config.toml
num_hidden_layers = 14
vocab_size = 1024
hidden_act = "squared_relu"
positions = "learned+rope"
qk_norm = true
extras = ["capped logits"]
optimizer = "soap_variant"
beta1 = 0.95
lr_head = 0.00807
schedule = "wsd"
final_lr_fraction = 0.0
max_steps = 1905
dataset = "wikipedia_en"
Each number is 500 + 50 x the weight over its row's rms, rounded and kept within 0 to 999. Layers, rows and columns count from 0. Numbers have three digits each. The size before them is the row's rms in percent of the matrix's.

# layer 7 MLP down (transposed), 512x128, rms 0.117, rows 303-508, columns 0-31
103:484570529388538472506442481482503530598497450429606482438461452429474557489487604487491596549488
113:540451555470523564466500418542507507527474490446475530494494575422601449515497613466555495438537
096:540460468472511611467495565572564577416508559484621553503497505480494554544442438502467472572483
105:482548435442512508568592527437496456528524519450587493477502465520541468463537497583526518599489
100:522520496515396522539501444485537407471474459519465574518560523416495542457557488505464523490535
095:482475509518610535651552497560533598437451496433530542511602589483571427488447540580597488530506
103:522446507413541456505608410445470536568460446507390490446503499609449542574479559551459526489452
093:402429440530487442569462463392501594557562466446515428462486492463537467491515490453493514463471
101:473541465470508475567475547531504533525368536449503524500498522487572418553519570584382480513462
093:554580637414438603490443512534417378502522452540492513516491506523476506474440569559540446456524
085:460501467460518629516514509530516563484447591504439544569459581538483430510438497542517577526565
104:513499522427394493497568478602518487575401542536526532467417547534510551384545473454529498560569
111:520510469551474626485481525489432451515560524404553434577457526368446396471556550461443536559421
101:506545628567544514567537473439524429433501479519495497494517450541468467489383524493505434517490
094:538506491445429539573471512512397564444502491486500434531481470450502515426530461526552520521471
096:514458501463501544546585530532490371456472457421492550463495582583474486457511483407521511525480
093:461531545469570518472475510466579439576500493520490446465574552423434538394516527454422563455470
098:554540506508542557576431529600556521516481563527503515461492552505344496454494447464437421440515
111:440510466494500446501453538461585545533499503553536560551601523577536511530454501558512552506486
101:542553487412449586531515502441608534482495447510482483565590514440507513616431482394450415525490
101:528408491497509462448612387548434517614471477534500493481455466521498542492544513496479573544475
105:455502414442508485383486580514506476475474577479463516490506409510478443548484492473540502526477
111:502415486479478493550630545579508577516503488541497581475445461503551511491527498406465442593471
092:524506589500525471527533542517509508481471527447512489471575521529458518463405466506520381464490
112:468437447449452388419548517531534446635580567454546473478429482475488489478532547552492432538470
097:420488540545503556449553503559490535481460579513538400465460478522533582502456411525429463542554
119:492577537548549407431489451525441532559505489418507507483473500514531467420526535533529561451548
114:513516449421496497522542379605519544536483467431584475428520539524437574488474520486498515421483
107:397499459432475574510410541479564499430428512456475381459475515482505529588529593576501508550464
090:464509490476391451468546471527490575450469545494570560537505458445535568465522469505514458449484
098:464610545580498422478499556543525415437545530577371455532438457408476481515529461398438449494580
099:450539410522433387516508497537419580463483538436547497462550514409542492413432449501564461510488
086:458613498516417504552453467532473528528533486558480432439535515517426472503438483511483478437520
186:498472555564550426517553495473602541493506575406478515562514557540553600509431593510479486491494
101:511428488608400543432466482435457539443546537519493621615585565531538535548576555508530565502408
116:551461534527531413608468535540461457446431502539437564469567539525408500444414532438529485511487
095:542501468476577549465453506475447504538470444533548592491471460515461561510531503522514421599497
095:434471573562522564479491566539507541543518466431498463575529522427464629480503514461493458490454
095:479611515590604526475506501632458476492477497444534444568467454506478468600510526530571459549517
107:548515470522443483502521605448485561495462563507568473494506466443501490436436490454561575496451
089:489513506544525550466515547512552442521504519465515511487541456498482556567490464607501495544407
100:486600459378439504505409555458520479418458478482504490447547533450513563409557446484477575537517
104:430528561437488548497539520536521503460501507480503559467568472444533541473432453536534465481455
103:401522504501449492515460561468503570451484526504558512477513458554550455559480558435448532547488
102:529557449558521534554558499457540498485552473532470530576473566510511428386431532568447536508484
101:497426461587527497589468583531512460437511622530485452475395528443429475498579531450486555508500
094:561444544383542600515525423514589482492501518531480463415501548519453530511531550513517462458529
097:488501571469502543492429479503576455526487423536461506512436454438454475611521510473442527485464
102:463649562441517543487450495492468510454527557461581540600511472497486546486508557497447468560563
093:455506465509488479480501546570501394493537522413513461449438452483460507513419513485563445426490
100:569549513554526573554484519479599537489450588481507445541553505476594456529483431509393563581486
099:551487498503507526528567491525451542401532520586414427504497484425476514406394441525515444525527
102:474568557590517529470506445509535555510458466474470575434512439567439475535532511518500452581533
109:448548527466495449489541471535576455406406461515475498426528525503547521446437462487467582545438
096:417436469538584501537499456438535519387471444503511499559453463446521487507448535535488405506608
090:525463453575556562556486501475487549526570497449536474520458424463381491540534406426475437525514
092:506548437549412447456435497506517484510553482473518398560447564548435469482541523543406561508434
106:565522500550430464505466465419586384542516512562491488483487600547446409544473517594513437527482
100:477556473473531577453506448545420518535514502537503578562469517458411492489553490533500441522535
091:529575586452472450494510440501536624570446556522522562615500471491561501528467495469473506533548
106:461438580467542528511498468552514445563554550546552517475431549542604512613536455410467513571477
092:551480498484483581527469486526512521463472525573555446493528514529600439508479436433524422568538
096:455475493576498493460366542443605440508521478467539542606520492411592580539496499413524536482528
093:619636458478484490502388492531485514421512509534507434432496507473461537472546462576538541440450
096:403494435561528514538499522536487459438508413456539477505486454464523557533578629490550517553528
108:468541529544523568443489606520509515553533485581555550449512441541481484559449468521430570531472
110:504489432614560567486463513512550443486569466432511402446397440434426488497506589559582620484500
122:447458567520519552457483518527445478540466553447482530497462473491545531450446567443568630452507
096:635514542587514534576532484523410485533489514522448506406525526484505447515486504463613402582507
081:495491512527567511523463453506578494547584539522536474480523561543548422588434512438468503522436
095:551523538552492578465440470488500592462408461402523512448523547565502498517509512421504536471466
097:471424433494498469433492480510564525532491514487551539499494496515514396518526481531489506427442
101:533539461516524510506562562420487504538589427477560536530490534561437558487571490559423560507534
097:484454538535487484563412533508476573487564512427467446596501432485527473454468552552484424474495
112:545514478494538499518567450498507455482431432503514445515442562543542496563476592356554479620469
082:493483532533556588487440497565529549527497389426589535484431540437551432495514511517481483480518
107:438500487478462564450503455504581467608500485445488491506416572540487541493470594442527599506469
110:427429409499567488503464351584561469470476618574564454475533510507425476511468426524524517542491
099:536487486468418508490456521464495526479422451591506457453534513432547513507374469466548436401479
095:498504501488451520609549540583443475481539528539528472507435509499444476495514474548484536588499
113:527516573603410457559513551527444554521463536515511403413562485541481539493552436561534528514548
102:532538417581523557467484505520463471504473472587545446470494496397417504574539487524515481494525
094:524521493482502523519496560478511453404566612512517512468495468422486518513446415444619461495526
105:527577418534574558524519488525489513440497578557500522478415523486433474515504514512549482516459
097:421431592538497520446449497575582518554562494588580365508458594514531516443489440462542525443498
099:563532532535468562474566480473501561548450531606502509468524439539531562576419474628477535540575
104:490586492526527537529600517551551597573546397479450533540502415464472473487419480517434449488512
089:540529537455462504489456447548533528552434578515507477545450491500555564469526429488513617513581
092:453509509488485485516470457516461518566472476419539513478417583445512579439463505483560528530617
095:523573529505493555423515526458449448437447464503511487549481557446486471514491397559503512547528
102:497483543478540591610499480520476460530577442520484491563512445468476461492459566531621526459489
089:446507564524602502456461508455567460566538551466434479557583402488449497526479429437462451423449
100:477443515531433566482428561421452404483582473572509455533559447496505421506574529456505454463495
089:540399487562560477553462581553438452478536520478535467632525462426529562499460463510406511534422
104:460449554445576458480511483422620499460494437525538516472483546597472518411572495475508490510494
096:484522551585525485469476428507515427412429487413496515425510467533438487483421610505443482558578
105:539513593431465546551536460376467536485519484447547598493522539487589503488585456466483503540497
101:451548501473489536481511505515424489461557489412518552542467508567519397492521519416565613485518
104:461522539527504510491441523394501447468464519427476599561562495484509507407472511489489493469477
089:494457467534471495528491523491422491574520509540517536559455493507415567487501602547558501481438
093:514547489566516521493364479478464467480464434432539487492467512547544586547407428411508530432479
084:541525521483581542472397593477403541451525502489521562468429459567474408536460488549512438540593
103:431507452461475368494533551439523514484571514519424406504548468444515513518483458522542459505440
102:474503511509471449459481491493508472571480547609557452482448492551487568515495473495504563537489
090:423486451527470636487568516484441491569498591505536426555432516493522462636485536524516501530532
097:437424576460598524551488523458508528499524487517535480610471479552527510531582549540459558625403
089:502522561565537539500466485498526459462505621480520496454472508530609417573445440559505516538461
091:467458420563512458446383424526501567530539475463474441506511483463466470398489528457499592505532
103:505546518504495559544594473565543474431525553561433523518504456508596505442481500468414596546490
102:562545458426476574506493466399466522553455473493530537391371554537461521452584587540389556519499
101:488540615540479484563548471552451488466535549453596510462465431600550456414486411470581486467527
088:483496520562546485447479464495541502465571522437518498487515448480508511363520465468434444541473
105:521532429536436511503498553482577482523618516444486448408495398574486557451559547519452499505459
104:490601405587471461513596496481515457507483453487429551514500539490511444370502614513421463499474
102:532471632486498404546483536489367407508496548463477545512466515516562596511542523526492513586477
098:415439516488545554450431552556483482464489378424504524499563382470508509506564466588536563418530
112:493457519496489469491477490393455528575479476488454568477524471485503495455508498599416541469429
116:488527510501473553475507443412503542490505488463486435453523522548572575578559510464514503544459
110:512624544519531521397626516531484573395487517530518464438624486469509565530461463556541507470538
108:421485580518519542521496532493534518516414491514577535445491413519486499478602503480518501399514
092:562553379530439572563474519503534477487491538523544580541618555472537491487534468458403517556568
095:392574462461451446579464549631496529492463512476526440637519510584566510521501529504494397516573
107:543428539476502465432543476500453514451405501488545465546586551524490485577510478592468495496530
095:471401501469438518576486520610423528551523509450399495506457480504525500494504499594492497532461
097:442538562508572495471422440557536568553534505484470437572568562536495501532377391475503555493490
106:562546468461517608582557550505609507472455522585469409421440414504510410572486532489415493570473
102:553479506528443511472430546511497471540604501409538521477566403494509568538460393447491526497442
100:417535482479521473579521420504478549546511466467533552547522520525586445529460416604588531498524
100:529520465521517479517523428517460432459488418426523516494508402527399480507440541530555457509436
085:495604514509462497560516403499503531557572537507467501512550493447438442453517529521513542549584
111:501535521487445440425458444439467537576497577438475549450493472505503550472483424460568446500462
102:448443503579519542435454521466479469545493469515475544499446509542499440474485536531533492542563
106:435504519554539353447501437463482528477486543440495515585528522497614572471495449472572455471514
105:464523512502509457544560501467436418419463534619439482519477562484422531445426586482447435523442
102:508543467526501463473509518392533521549464552453470530521485482437524549553452557599512483500504
098:482482457466528501363445448514476468540569546506530575406544456471473480481503560501471421467521
100:376507473443515513470434360477534546494498472520509474502459548506457582533541469472473532462377
125:522562447503515540475527542490498461519534504481445436478491514580494548533503487494491460506509
098:476550547479464503499492525466499565391433423450544616570443455599450571428422489602528526488412
104:505428533568483559460508544518575540410479534522515566571518509587520522444416537591472506523517
113:555457588373483492504552442502502499556495404542550552472440504554602492444485476547607420495536
093:480480474441484549523547508456429524435534427499523454518477559502456559460482438554471529473466
099:548480460550476496554446444493593533473516504559527402554596476487571515552462565545533537575440
106:570548536426506429543467438428373494518467466388461451418440473413521440566566448543464567451596
098:481428509429460423483515535484505547526464543535490479521472478514544464482468520445535611604629
095:482519571534621522484571436524477481440574421451574525549477530503482635424526547560433458497344
101:508524538532518479526372550491488570504520548498489530438497512519502609447517430540518415475548
094:494466501519515450467418537496445577501533431494402494480508469551427501545476412515494558509519
094:455476487509447458546495519481568539482545486503462427453474472510449469442363428502489441508490
094:522491527563510536565501503497593508500530537485466547534512482542496524453546553526504479508488
094:435508456502553469567522550502500603521549477445411426460395566578556468550559484460535458589489
102:538510469523436461547498522524465496522561555558462508469546467534436457379516464521480515542508
094:530499429505399567513529512513517578503543542534481401467484450481514449578499510487503574445494
099:537527526531508525477470511528399609454504591530409452489491508503519424539518475539403501562472
073:470524571499418547570540554545465491500550539540416434545540529466505557440492578579520585439519
107:529533530560489489506423489512627471451517563522478512454493415455483539470549569498449363479476
092:434444577399455493583514518454471565556519547581479449511454496432578440536553414443592457504475
099:518496439545477475478512552590475440493470418578535479487427551529394466474524488557486504499589
094:482495496453544558446489344472527542508538465533468469453479517440511526491516464522509524460569
097:458474530570508528583581478502598505466488444522537609490596560484454431548519445492526496502465
097:453446480602511564570590607537526504538550517531482557556466554482587463469402515430394478570483
096:480559620531446527536509556565525478587514543500591480526447536570533491477526518553429527500475
092:495548469484483600435490505440630569418549507483526532526481468475501487560461527513477461399540
108:594467497529514601525555585501476470509465499512489489502528494481575460470520608460557505490426
087:503426486542520461450402426507492518489493505556638481489483510447539471506488457446391546434481
096:548484463556514490472465494548472468573538455588503453536487407551537568605572542660478428512445
096:501555528538525487530417540372462521508543436454444408482538468401479498484555460550463445449529
102:554545530528502400469491416509476496529548535532512559538459406533426480488418397431520482508577
089:486568503477495554543497494447578554489444429521577548560440458519404460468517405545513436636572
108:487493539486578512443477438453468504484512560411513420479453498576515491593461568574541533392388
098:650512523475522527406605518423433485479479488597476527455535566493439497493482527492607534465511
087:471489519538458460594468483344497483515560522583356550440534485452540538448562519469679538586533
130:415505551505443528470580626551553539405533484479511540511520510485539554448455507586476435545497
109:463388491542470614549481558525489438509528565446506450515537578456609519577351516432445507423486
109:534586474375554534514643472589462547551379519484535430496488521550482467501433343461443499505542
094:534548475559442436457517542624515390505508551470462495563552468531531599530478511516494448504555
095:439520544442402472541468585576500432515499405598458421479550647515578556498509476536555514507492
100:531530496578475532543551512460461518540514458498464414581516599414411559479480535595563450467477
095:514422468407448469559493469523419458506501561528534515533437447561532613512520445549413491599461
095:530534485464453516409560536547500527485541415440437547460514556565482598459427458537492472524445
105:457554504514576599541453512463548550442504482490505598543474498413590546550519529494398456470536
103:413486447477494477497435511448428510515511513459566497599510609481498539456484495577428489445502
106:499489502491478530404486432488482519433568671515476511435425564528440489478543550513571502454462
099:515508478461532513463465504498531556347500446563515531473467453456565499497566431489555472528551
095:385503494489540501447536533613611428481458491548446602586538544522500537565445432510543455434507
100:528471592494510453464470470484500546601488557500526448516499534581424502536563441585484514518583
102:564512524489571455494489459473506473586500484459568609471408469513442537464556425553418410496486
106:577500537449501403507467507468414501494455578472462457502537470434505538537426393552476504534444
103:447391502525578474444434453435494550501488496500487563596533568529464562437476549500472531499441
102:554436445471576601463456425549425567505626443507518451444519521461496560496582587554443541480530
104:510569583477425563521502568529576400445483445480559545441519597564584541479546532507557628497545
079:457597501551486458511577479550525502495487528561511438484459551409496476547574509488477505579501
089:558517519499485522511467450495559459488531418496553413524512467489508564466507498438487555543645
105:431486542412475444482523465473518476463393552455490507514485519510541543540438493411591529566575
103:413498462480532551506555446530535570538541518577492468645565422503554428518520562426489533480480
093:455444522521488547463424501543506514534556560519565514487529584501527519517420546497544447559384
098:527459519510461517493449516500433623539496587504533420505501476481511475555489531473483467608604
101:547460520590450422507533426493458481503453480564539450472522490450504467485470484495359533436441
106:452546537540510468574510465419430490505528454417526524454407496506507494458529530570537421466545
112:500584518449430533495426365536475518451465500531504463529553430451567479507457507476541574455497
099:479519513403511557565485445487453442524477541419469475477462537561586586481435497456491446433590
097:534544455499557527588459470530513457550552429478548567484490482458508491536453514548419529568459
102:418550461503442509516367419482535587508417368426501533499445587434532442482474472473507532424484
102:475408509553578416503468472476467487470509482587459562548563468512415446465435490395540395413551
098:504553413526552548498464527530465481484429512414550552515481494452528507434461374533471579507483
097:519540543531484549493467572525518427535420575525518466540527382511501527555443525524414381543565
# layer 7 MLP up, 512x128, rms 0.174, rows 304-508, columns 0-31
097:514571440547469534489431586429475442457495544426511564482509494533491451540519461529444417551523
090:553564508501441409534453508489561516526461506503473537521563427562482510370471441509471556438536
110:609477552528534594541477480473473535414434515480481453505492552448538476561603546538481504413506
098:476588480478499538530540443489461540466440428524538456448595526449501484511445550474555480505483
084:520534538503405492544447432525520564522556416491508476480493520539536445476484543488411525497541
101:512490500402426481545557572518579407422441590538541513439481565544487461450494476499579551469544
099:403548555457623491598505604452475533544417453485470562445419515595499413548542538540488607532608
098:519512435497523517390466535451481492515460473508589614522473502502483485589525486563494535499638
091:602367479551528547477467506450521433584449509518472433461539518512556515561465512555455476446520
081:549594423408446488592511554545517489554516582506493484383530457482531488552565521497543504517424
103:447519472461467422578511563435454423467419550471444426568487406513513490517507441499476444396514
109:480595455468581431487507505531490486423353484576523484515501441548578535529492519497466392524550
108:505458494513522529482512508468558439506510542538510487505459496570468457475561554465532530398498
098:523458462464437452430439525499486510464632408425496526485556504524500449472515483505536473586519
089:493490518474411543453464509407430510462571507546546448327528481584535453519536491558553421491507
094:533532379480540532509543514521534437493563454495424472599558556522524510534436398422438470527401
106:536452555470500454492569509439503449529408571514508495496540430561524524474491595520507504498508
116:473557483540481547561575476425450484496508560500488500457601522557496562512469501388580436450481
100:478425568454431409464433451532409450524459492419548555506449489497543566463532507529600594519492
108:536532538551528502552506498406532556431512424499473483487434571455483518534448446462550393577532
110:551580478537537480523461475488438544506515415657616448493489554545432502497483521521469524443388
097:588556525535388474536552506528476523460469546481471570495482565444436493440464518512506481526439
095:523512542492531498382494523438544603450514422545549478498511508465432550559512542519473460484475
113:479457508576543513505483508533547539381454495501511556441494442467509483456495560452465545493510
091:511507414453425446555442521551474533551568473543406499442500527475545553435508597485510468478452
159:577456576464464444528539531590485425537457506487477467567548538576508474511611513462570535515484
102:407583475497464395508457504431520479475510508436432462461513401503512544564471498466527472441409
108:469455439420505466489549514484540559440425496550440544458485515501570544493478415430525518433464
090:601547444520562552557477480622534477539450517601483562565555526538432457614529538522475570467557
109:429541511552582458520551588562489618533549491435407556498595543478540487501560496516474480548421
101:546463554496486507587451398498520490492476571441447613562478523487453550541486457542460439528534
083:558494508506510491467516505510489465425513489529586470424431426509506470470525573517484460487421
078:441465632437480491488493542503498427467505531479498484505434422490481421507625482528395491528433
100:595497441460498481490463571518513587470441557464488412518522404530542521483554521459480580451545
108:559555582422535599420516442465509551467484521498469425473481473577366443462414509468510522567457
095:455506581520413533544567520534523543460568473577447499572483508465485549445554469501478498394408
100:429484586507431390485442438446512539447531473554545498553469541499515482543506489470517475418538
092:514477465441496564509571464544518499477488450523529521553464517552563414552492413467493523450481
104:482432444546462507496453481457475471594510440507558569491499573559535477556562501569486488573482
082:539469508469520505526566501460412518415440453638488484415434498473513408553528474489480484487510
102:505520534528486494475559487452452505505530543433511544545501458631573419551467468571523537464475
097:477477459483528504539510464472521516461520580527556564579528443492514511511644590437562405394465
111:492451581528470527534515549535481574458511557522491507536528613470435457603493542417567482508501
102:475484440437432482575548486438465564525554561486446486440519396657486523499504539471519462550505
100:521501648557521523593432476498565529487445531550477451473402470463529464523591506527497580407584
095:597486552512406465524468454550537426481626523554509446413472512471442550538502493563477486519456
098:571453412553412438470576572501395555499532487509524493521523543536587488492524498480425549514476
097:517573481485413543511543533560504543508522472486534520477435443480500521421524474505501569481470
099:523430412537475497570515450430462509528490462492465499557594565523505530601591584550571416435449
103:489486513492447465406418549513434510471447505559533571480465514480459477497560519423547502552414
104:510509527553530523593472489528491490440538576400497494492562395518563492498524458684538480464489
104:512424441453540515581493599503494545534521519489484541512490581508439485546480474557505552563465
099:447413541408425571462424532510459537522512498431532457480624397469474502386504521560490532516450
093:500502553489587540595469490426387471446510528501437459532568412457472463500457501584567557488514
096:545446519554530556563535506521484491511430461486450421488488567600498397549470473478544514462421
093:545542444581470503641484514463531587440431582518445509452436530524487462526534534622525551535529
105:547492530453440458504462516602500557529442597510460501490480516504457609533595492541506489469474
094:518589505556511481450467517499520564370439545454504514544596387536476551483522541461480604487529
095:509482480454433530453458523545491567531533449441401379491564422471509550507496578608487534519423
104:482538461474451460464454441453569491534502496565493466514509477457595531585460514455505501458550
093:585521509481463466515487484538411540471437548514536495530539488525526494548502557617473492576534
100:568532531498525488456560416542518527524565468422549603601505473515479530512466549531530478442485
090:462423463484450516454468479346441523444511493536517494633512516516504479532550544584560436514528
102:566469445497536559534520532480464435547463486484418458451529500364461537515518524463459492546501
115:486487509524504569476569548597466501423536525387486508426474457415515479412537537528424489590488
102:477522551487485446437523515468505522532441485500461552566570547447580479465530500473457547559507
105:572472611447521464498528519482537340452514483461502446414460550482402488552516458484441514510418
096:513616476573504423506433548577504594524404574405461473512587511458555519491502534476526475469517
076:510578482504501461485437507510512569467530491504456577480348469485446520531566482531491475541539
101:461548421426495529519526577492477499510537571538486449537503458524501518463526518400551413456516
096:551525505526474443509530535426494465434514524527355575525502486448479481559450489480532439541508
103:550546602522466361501636559470465494493419529428486418496510507521472528567518506581509463482488
092:529495511502457469495500600484494324531481511503501553477496500547488520514533475459494581490517
112:391517601493495482532513531421472498471484599542465486426512541499474399478528503421551495561454
082:520468468489421533479471377454500551430499610552516520537464458501602500434524467516532500453465
112:428536450563463539476496525550456432509478391520457484484514459536412518404538475485498504490532
111:597485520415465454452503572458558446400459416484520570512513493413499539475433479467560584592541
094:488422565484438542502482461513477465468443505521501512521496463525431520388493533522440477582476
096:460535524513541414524471479534497512546514468490518545518506498536626499575532528577477560537466
113:509498427485498486462463502512474578466443465493493449377491489528513547560502409551507403557531
103:423492557457498534500539445476527510504581437471583560455400536410498466585528533454455437515472
093:496514452470461510492521443569512510422490503449493572469412450585472560535565522537499589492561
107:577568452462516512492539535519557525529510455470466455537664521428550509614538499580501451531547
096:494513486523539468514546581440541441447461359480499517429544518551599411575429540451485536475569
099:518546386594467558494524555539512452477506520507501515490495393478463520410599477465478465496476
112:526426505501501444622506447515387493495571533481400473440548547550442571493578557545566488454407
098:527561477468525469501497543587532495497542588473495546529500487565481490510497526478459457416400
099:477545501491500463438475541459412497476459567463476552464444486429480532433466555527571536423504
092:559464526479434503553495520459452535455514463460512427605577520453432549409554554534478513475512
100:430425370498503510498532439490453428580449533527518473522490503490447488552434485575571485551510
091:606439549497569613496568411433510503487430509547490540432402503433477540508571455542417414554516
101:497464455475430471550546472534478539406450505474454537536520487442531473439513468487517551479530
091:462382397448489391438490512473503516513492518433523533483471468429603532520461523561471545507483
103:526446547578438524493539557410484544489441613448540485548533608443505517526522512561486538557476
091:425462442401535495487597470591418477451460592492410464522474577481475401505479499480483487502458
095:495558471588529482530508492521535509446446415559514627481467530533474541457441581561494491452538
110:460542456490417455457462515508479505464416494518462500498493432430476430508485509468545489496506
109:488543465475446493476445507361519454505597482522572485569495548464519455458518535528519493511494
093:512418453526474478485528488515490562449527505590506495501495483579404511544526465451535494517540
090:488500450489527419490550490475430476551479417441483528518532396431549572566479533529550526530448
083:503438528562428531483538468475545386472526450461439509534450528499475492485554514442433550441521
099:531538467471611515640563545492498475411531545525470492585516550562523541469504527488541538484538
108:454561561538548565461467417502421531440480564597473550503560577474550527500497488528462517576499
090:579476494436457467590477505531552621551485487443559507500485523514500474560489467540388507533498
098:521470517459367529583482479491492525497558562540522453397508513489477496604557628528498477459463
096:539477452520476522390457483561558513535508483654402556428494596529526507386519492523442540504449
088:546588460446477483491431510580438500482534522419499555491491411509586527558470606500570488548496
098:594523518428449433395438456511495472521401507470441519486510559538494475473623471473532469440528
104:577483502466479505603481467477477570519570472470453521506454525589509466515512476569518469568496
099:500543347565500412477477476499420460502533532376520396486490529490596476482501507408462507479463
078:575565328495532522510431514476535436507440542484551486471482475512470446538541491517465522574478
106:464500420446532490465490522531580537441462490530517473420441497458428581574522548419517497599490
097:551490395383473424430480499528548552508472544504631497522518488470555510505569574494517450551517
096:421454506447466452463488521472524475421417501535410472515539525466470480453487478382558516448461
097:537505403505394381533465481509543499506540570538473472514419484544445502487429531395446419446425
115:525458489415471495524530489484506554514555495487381476522386559403482543562484518440433487523454
106:506592388520499467592469546423467449370551468473466522565410525479456454521502508618485481556555
125:522537494507555507457457582382498499546451513500456494429487473507489460520436557484476430443428
110:513624494526456459491539426513480511440590471522604522471477492548481498445511581569588534561500
099:483510523464654495546591552494495424506532475515539472630558513523469442548520512552514557542422
095:415554478542459524526560596456470499569512481516505503456413588432440523555459596487509422472477
099:494448475453371573486559547491552547501490432540505436486506540505516535440532498499542389571490
096:475475502553536595594532565408497491564520481540483479534436523506470405554515580521443460598457
101:452580453430598450559553426403547465553545403529539438532461498497436428550484482538565588491494
103:449480464494482482569552535431392587516510508487460508586441609461559478502503475414470549452461
104:536496475529494489509540535527378447435532461411458481548554435451539391451514463508545549479517
099:517605476518535457447529593601523524551429414518500478477458536502516459584489553480525487497532
094:441458418553517416554503535493534534451498514582453423517535450470496601467527490460448564456504
088:518443517413533475519527505571557506550499579473467456533572516475554543474493510596509542466580
105:539411481449509489511572503548480482481492450420497396516493482504492401495511530416567484486509
102:496608446537462452550507517427478570414492507578534546622502439495494523435510497518490575485485
099:425520421497468496510599486490522481606429583442483503514546512541542503382492563420586543515494
123:466594493610608475386553559562442479523450519512502592512446506450505431481396510567462485483480
100:492490578495503469601557526554526636488525508405516514472555466482447482467487505527487476508507
093:529487510495496503524564560392460475508490492364442461524505530565492549441484470507515594531504
098:545515571505496441527628518490529508424515471452413560554376483517460505567479493523521535416449
120:511484444551497503609502452515533514502464567514484455499552474474475400490546542578569537496490
097:399581481498525443426446478450528501514426508507610556497527537523479455521542497421526526449511
108:442459496502477418586562475484428464509498618470437503422467550531464510546413492435561486509533
122:424446500428513449513482570554622447583509471484464434441528476449477407522504579442574513607493
091:543486515459569553558447452501508442439444476548488489456464515550415420560504542565496465495498
105:478497524568440470527498461442496477546523572504629539570508481497438506489519538525394508432448
098:421520425499460429478494554444507478562461483439484495431555500444569609500422493439490467550512
091:501527365529470412496495563480522465460545449514552466582506557602501539453506530521494449459499
103:553516603509463445461521480498506480561456488511523495520515494522454490465528531437466397424448
107:602465517484424613585519503416524505490464522504507529455471506452457533515454397462477627390505
092:519509606438453471509601473433478540489554478465523497529499473549454525486494548444458503552441
098:435544400475506437385472401461367441463441516443458550509554499502466520471440517498566478421431
098:517531420403417448505499576395497416439482458475486558442539537433522539470679574490448487539503
097:635555549470530473465480449440446557577530506485554480549514488457575439574471487452493483467538
106:498476530540526430444463511437516598521496468499500544439480613477475520462541509506431547491455
099:530378563508456528529478451540545582413499482514477451519447487503507477525533550559614462463505
102:460455459495437372418496466431525359495480452498432491509496462528461517420526547495496488458466
083:474441514403524518508554448609470539497564531491407502528572531477455510494476557459524622464439
102:460554493527524559486494551536529546516505478477481514511592555535636479584511477444481491478412
092:483513473480421373397501463520548574512427488533478533546398617481494494463414571543394535548496
106:519480482548399445533570507502479500529540493544453525429564505566488489483574570489478422462395
095:502459478537530503499555563506601511424531548425467412530493527466525501512535506422563469436573
101:506576488551522634510451454492507447502471551442485497510529508450410510451569629486545534512509
100:456503492482540485552577486487654586470506426500506491424464478519542527412574563461434569446503
102:535582531544467359468483533428457455577529427418440491553477500530384467507562465552435477596430
089:529476481498429434505504488548451534426424520532466493489404489393502532447482578512522515500496
109:483555487378476561462522546519593563520494455571449508559571616519478522506522530372531419505407
096:478501429562541376524551445517472508399533474435459524513437446488500515448533531585476497584497
097:618504563468577431435381591484431511636476442407438482473519347460515458550481491502408474489452
103:402502517482609492419492535549496388476562474452522559529505510511411494523575546467433534595502
111:523504480482561466473520543422462444516488479597509537512467459573442465508454419522545427516505
090:452451573515481507447514562510483455428516495466509589468501464548504530536454627586553549461423
107:509418479509466567472536486529565508497581474562603521501504540415536480410518424452547509496509
095:489521464537572428442460470438475635472416485363525500484471487494463502493500505500475529537495
091:558543523466469484634530575532512573384534485478449501481495555539580413487494537495504465482566
119:490534463369465424513550530511513424454463562545532502547529505483507450459508616479475464489595
104:534447525510514521444457474482438433449488503481532477472561505510609490545402517580473465447487
105:514547546549508488543465475505517443507511437418446546497492562531514501571599506504570504418547
097:531528467441508455474519536481553526507492487462455447452507543532482459507414473499483588554427
088:551415473525517507494539449464504524595489557573560510528495442491456484553482537455547494492577
098:505534514530538613572498440531453491496492466495488478522521520611350569540617548489542437484548
100:484552582436453530622497553552474491466513420506575500502491562501481482570439397497496608444510
098:490505444475444464539527554418433518499450561555479549538582536411515413530475488569485470525534
106:457444497548481439518489465441517376526397460614529539553636505627490515351463434499504511487489
095:485490435489475499472417417488542468425470545470508412466529581602450561422539533569576400456434
099:666530439531566442504510523465510418565404444491516571562471467537471468468538541549484528540564
100:490472468501471568493574483529619498591454425474490501491456482507532573550431652597446500565482
090:499443486449473492487540470534486530469455537522594524441477488617542454472472546510420546456537
103:575471454445536480391506445544500509455545578515592563461414552546491479425493551526537465466451
108:473495466511441558549548595497488504432446519524440510560480579500547548518565493457573598465474
106:562594437411508478401494454500568498446478443434507450486419598435580449610533536426564498497502
107:478507518432506495438595586395544535446523486427491484452456386511460424542460476500498421552531
109:517430442472502543448539540524411569492535573481509556585517413493513520529501508454526532540499
118:473553375494512558607522473479549521502509459658487498525446513469525440480544582506523527553578
091:509468482544503423533456543472492498502490507441426485553398469541520541525529514443407452509540
094:559457530568522506535550551481453529510513573465475552463448472539517463578534560469526401477479
103:521430473483378526516498533383449480512511442517491539446504517512503525534406551497517467482469
102:515592498667493484462425479411432466540469540484441548498490377473455519447481419408444454413483
092:492419504470456521498517523590512453412442568519515503549468513498458532536451386531523495497515
117:410465550485520478592492464390553495432545458472498525572512515485468377420445567466425446471501
109:512519441507503459606504545463494542445522500580473500469513455484463525493482481473520473453530
112:526475422408536518437460557369497499451550404484504492553503380459533486584548456526563461526535
107:468512510437414428487544480449539557575547488503512525476407578595402569543465451540501485555448
109:497578513476516497480511497499531555398553404430613542555520358466422473444546527536522500541459
102:503504474607526493510497514508470462449457515534468504563568421521625484491553605465557496396445
100:513432528534617409434424497492570540482518488473452523471516560480426555535545588499480517566612
106:467481450545456460587555521522460529539465516533474509463515481511524543441487594592469591522474
098:436480534484488464505588442517534481490460534399458531562470532500528554501630512514488494409532
102:628531434550576423555470507451464584550542524467448522502502597525436497414463524481496514456523